python train.py --num_hidden_layers=16 --hidden_size=512 --num_attention_heads=8 --num_key_value_heads=8 --head_dim=64 --intermediate_size=2048 --vocab_size=16384 --hidden_act="tanh_gelu" --norm="rmsnorm" --norm_place="pre" --norm_eps=1e-06 --positions="rope" --rope_theta=9940.0 --rope_fraction=1.0 --qk_norm=false --attn_scale=0.125 --bias="none" --tie_word_embeddings=false --parallel_block=false --init="uniform" --init_std_qkv=0.0256 --init_std_o=0.0 --init_std_up=0.0256 --init_std_down=0.0 --optimizer="muon_variant" --learning_rate=0.00861 --lr_mult_o=2.0 --beta1=0.95 --lr_head=0.00595 --max_grad_norm=1.0 --warmup_steps=200 --schedule="wsd" --decay_fraction=0.411 --decay_shape="pow" --final_lr_fraction=0.0 --batch_tokens=[131072, 262144, 524288] --max_seq_len=1024 --doc_mask=true --train_tokens=1269000000 --max_steps=4128 --dataset="wikipedia_en"
Each number is 128 + 32 x the weight over its row's rms, rounded and kept within 0 to 255. Layers, rows and columns count from 0. Numbers have three digits each. The size before them is the row's rms in percent of the matrix's.

# layer 8 MLP up, 2048x512, rms 0.128, rows 2036-2046, columns 0-127
101:132179181071181157140148115146127098140136122138173121133136069105060097135047145153130133078139122130137069105142111152142166095040125072018177105081158085066148102102166126099116166076106137122134148059132120117149123101139105052181128123150134098139091073173116148149078114150137122169108163141083152108120165175169146224147047110182169092089144175151114123126183144155073105173179
096:145096126080062183163085133079189166100088091106092144073118127111171093145120122138163098115121166047096132175059107115147116128153104121114139130182108147121113137103040066133162111176139095138111139134150101089130139129136175086140156158139166081135140140070126112116119130118150155094137131141141155097122092132172071169153094083133132105142152102131128177082136062124128088222120
102:166129173084071121147134082132138140071097122075175104132171079172139118130104136114105128113111090094120123099084128117130032121112186133213067199126132106130126125131069135177120092076160119113098166112131146063138133108163136160160156095182137071147096105091130114111132180100115136130114131178091112148154127131166143113119074113129210100131111150103145167088141167165099129156098
106:095156160175104197145081084086111115115151163098155070135138148120154105143195098155134126127124157122139117142086153144123124139142127119121160144222124143151164128151122167117145162074131158112127129128123140148105139114116156115160161123124068096141101111094203076118141103205132123137088122147127119202136123085078137099089124179116145147153093155103150069067146142091117084160159
095:130139084150125136150140110080113137063112058144164084150111096178130103125107111128151103161104111152154166075087092139145089145059097146113077135098101109090131177149110161111142100074084127132157142080176106064106127150081201078173172107114189100110121126165111144150146146073127095095161125154098108158103076085071152122145117118151140127139094123122090200094148108093122144107138
117:119130138103137151168140109138126144131115114142171187073096158102115139137142108133057092117118116134107131150145157113127107115126168077103086099138081122084164099147124128136128183126104122101123134072110121097138120156137110105148205120120176134201098068164139136110126144156120124187142099142134135096137091069130105135191117123117153156099057056134152142123132221131091204172153
105:103144156172125100161125083174129098113135118098093080077071137116145082130115148087178102136070138069137120100108156139121155092118080214146120106162093129148100143151176080114111176139121114126118125130069129116177130111116087117161164169139127137116193113143144082126078111098097094153155192179155161186135022112157122124088164147071133106132155141119102157110097092090184107111185
099:176122141103145097108126140072197169107133113140133081121115121183102112136114128140154138130144155181061151112157160095124140099174175115077165093134129099163105093139121157119136156091129075121116139106133038133106114120151106106148105171087116156175097084107150080117115083169102064104043157146110080155169175181165113155146111124198106097084116108116137140162125156118154113122137
104:132146143126175108109149121122142127141157155135063133075117174043098152145136152109155114125060081123146076117107113136181134099126128157118142072157172070178112114058147032174112201093220110063077076067128096101102179164135134163126089094147130107147177121130128127154203115109110136125095108122110119125127117217150171141087101103171138160087171091157109090151167187145141075157094
077:117125138133157116149127132163157115183152109117081092113082079168166129106116134166111111131136093114098125110136120157147167125117145194135073151131128126119091099154121109168198118148152126114147149145166110173069140160124126068137158122152048079100153143159074111100126121108085127119101116121110156148147151148147151173137143189130082105111133163099102133124114125125192143137111
103:100101167114166135063078136146175103077136125151062103072147173121120162136148123140110110109145111118071135139157185136120166154144121113159164166113172097152167159158138181088142103119143159151124147085057108079171135187180126116121124081106098114101141177103154105101134084098079140188118153131111081127139144124102206150170113138129143120111107107132146133096139134139101132124121
# layer 8 MLP down (transposed), 2048x512, rms 0.0655, rows 2036-2046, columns 0-127
098:117150150123097040148134131140113140130139149172120081087142074106089164139132118089175176108066151138136093134189096135094128085151103188136178140113173132090118163152123134141170140115066159132153142155080172115205171078098106115105134104114162133169125139105124095115123092135146122097168111063094163169162114142118101156166100133102096139109102116124146110073189118120113168202120
100:139166115095128057186164179140122182155120183124106102144144095185082112130120115145125109107170098126101128133111127144148161170083124160179135155096090130120142092075173155090135094138102090107152140116100134103150117121141162132121145114146138068099054093078153124182118116172190145101107087139144151125190126106140148090105117131157109121112105139116107115114059111157136108174153
106:144177145154099143138102131109103140050129114099121161086176157194095210125163094062158081149144128152090138150140130136122076131113155173118124132122109124110169148121079131170158104135099114110112135160120177117150112115148105085120133110142159095133114123099138129169129095105099134119133133127124098175090132127119170144093170092103118142098159129054131095114142182178082100176050
111:166121090193136150120149118040126117118178105111087115133069126149074094136106136107096153130141136088099146138119149125140098052100117117132131142105132130198137161141145154123184118083124122127179154145160113137081169132186149144133171155080208103052139091100114157115148143156101118150150103188102184149124100112145156156123153183123136127135165123111032123065093170087139133106083
099:065102149136098172089131177156123072144156175116180129106135114110131110116148138128133137121087103150111118127115115130113111152134142101136139153182120110039116124181173141137144070147100080153125113079122117106076101178151086121067131133098095173107087094162103133131160146154146131092100110121200115174127129141080188099128092070156155116105147191132050060146128122063085152040112
121:093116118146086127137122161145102144134182139161164164148142144161120132142134110145085090133114121135136122175099171054166080168097152146130101101114112098143136151090142109151197099123126058143114154125138160139160159128189175113146219119097092155059130138169106099129148137142162150142096168181100157078089107125118146127122111177146144109134058129086138107125144187143109148055164
107:135140196108137156146066125137120094176183104104129082115076117118123080077119137166124119076132098168126119086057164127120130108168113154095058128152096176093193162045128120127101207168075113128146120111155151071157131075139080111085152111154104135131156188137147129127158127112130110142110125123140116125126096104173136137110088190141132088097182158146104134140102122146090080119100
098:147134172092166106172121138123088192144132168061100104096210120142129187085088115079085081125101148157160150156127152110133102163155135140135066142082111112172092078117111173131151100120097145135144137129123098152129084097143100166113207124133102088171118116159131061129148128197123163109131126086135081103134177132184112052152117137183044112126092177117124150151141116137085097093171
096:159074171113140148138107126124181108155104174115150147143172143131136156180092097068078137118086160106127093115145065166105178137151108142163129092115124096075167079110130112122091103104065139128145140148124156148160099142128124135124155047175125107105113180091102104137218086147084144128183149081126108074127124170095095139159149106143126186114132159142146120137170094128111145132191
080:144159125104128127078103118138112071157145221115148125101106116080099121115124133169155155099140113158128104166107181122108139125058112087139128111152123110136133142145117091072192199157096107119148140095137104127098195167098112084108065132143168145121089130110192158166119102141171175168143132117167120193096105093180086100064084159146094128141124147153189158095139102157112112067122
099:106164128164118124097086165129088136138209141125163181116105120127120068159091143167086118135153170122178106172082148121088194083111061120102134107109117120066122162160119138161113162126132127131155176160122112114106079062127108170118134095111139144146145094134125148091117150102183119099099117125130141145115142144125060187133106153086160135162106141103112148111108147210140091110137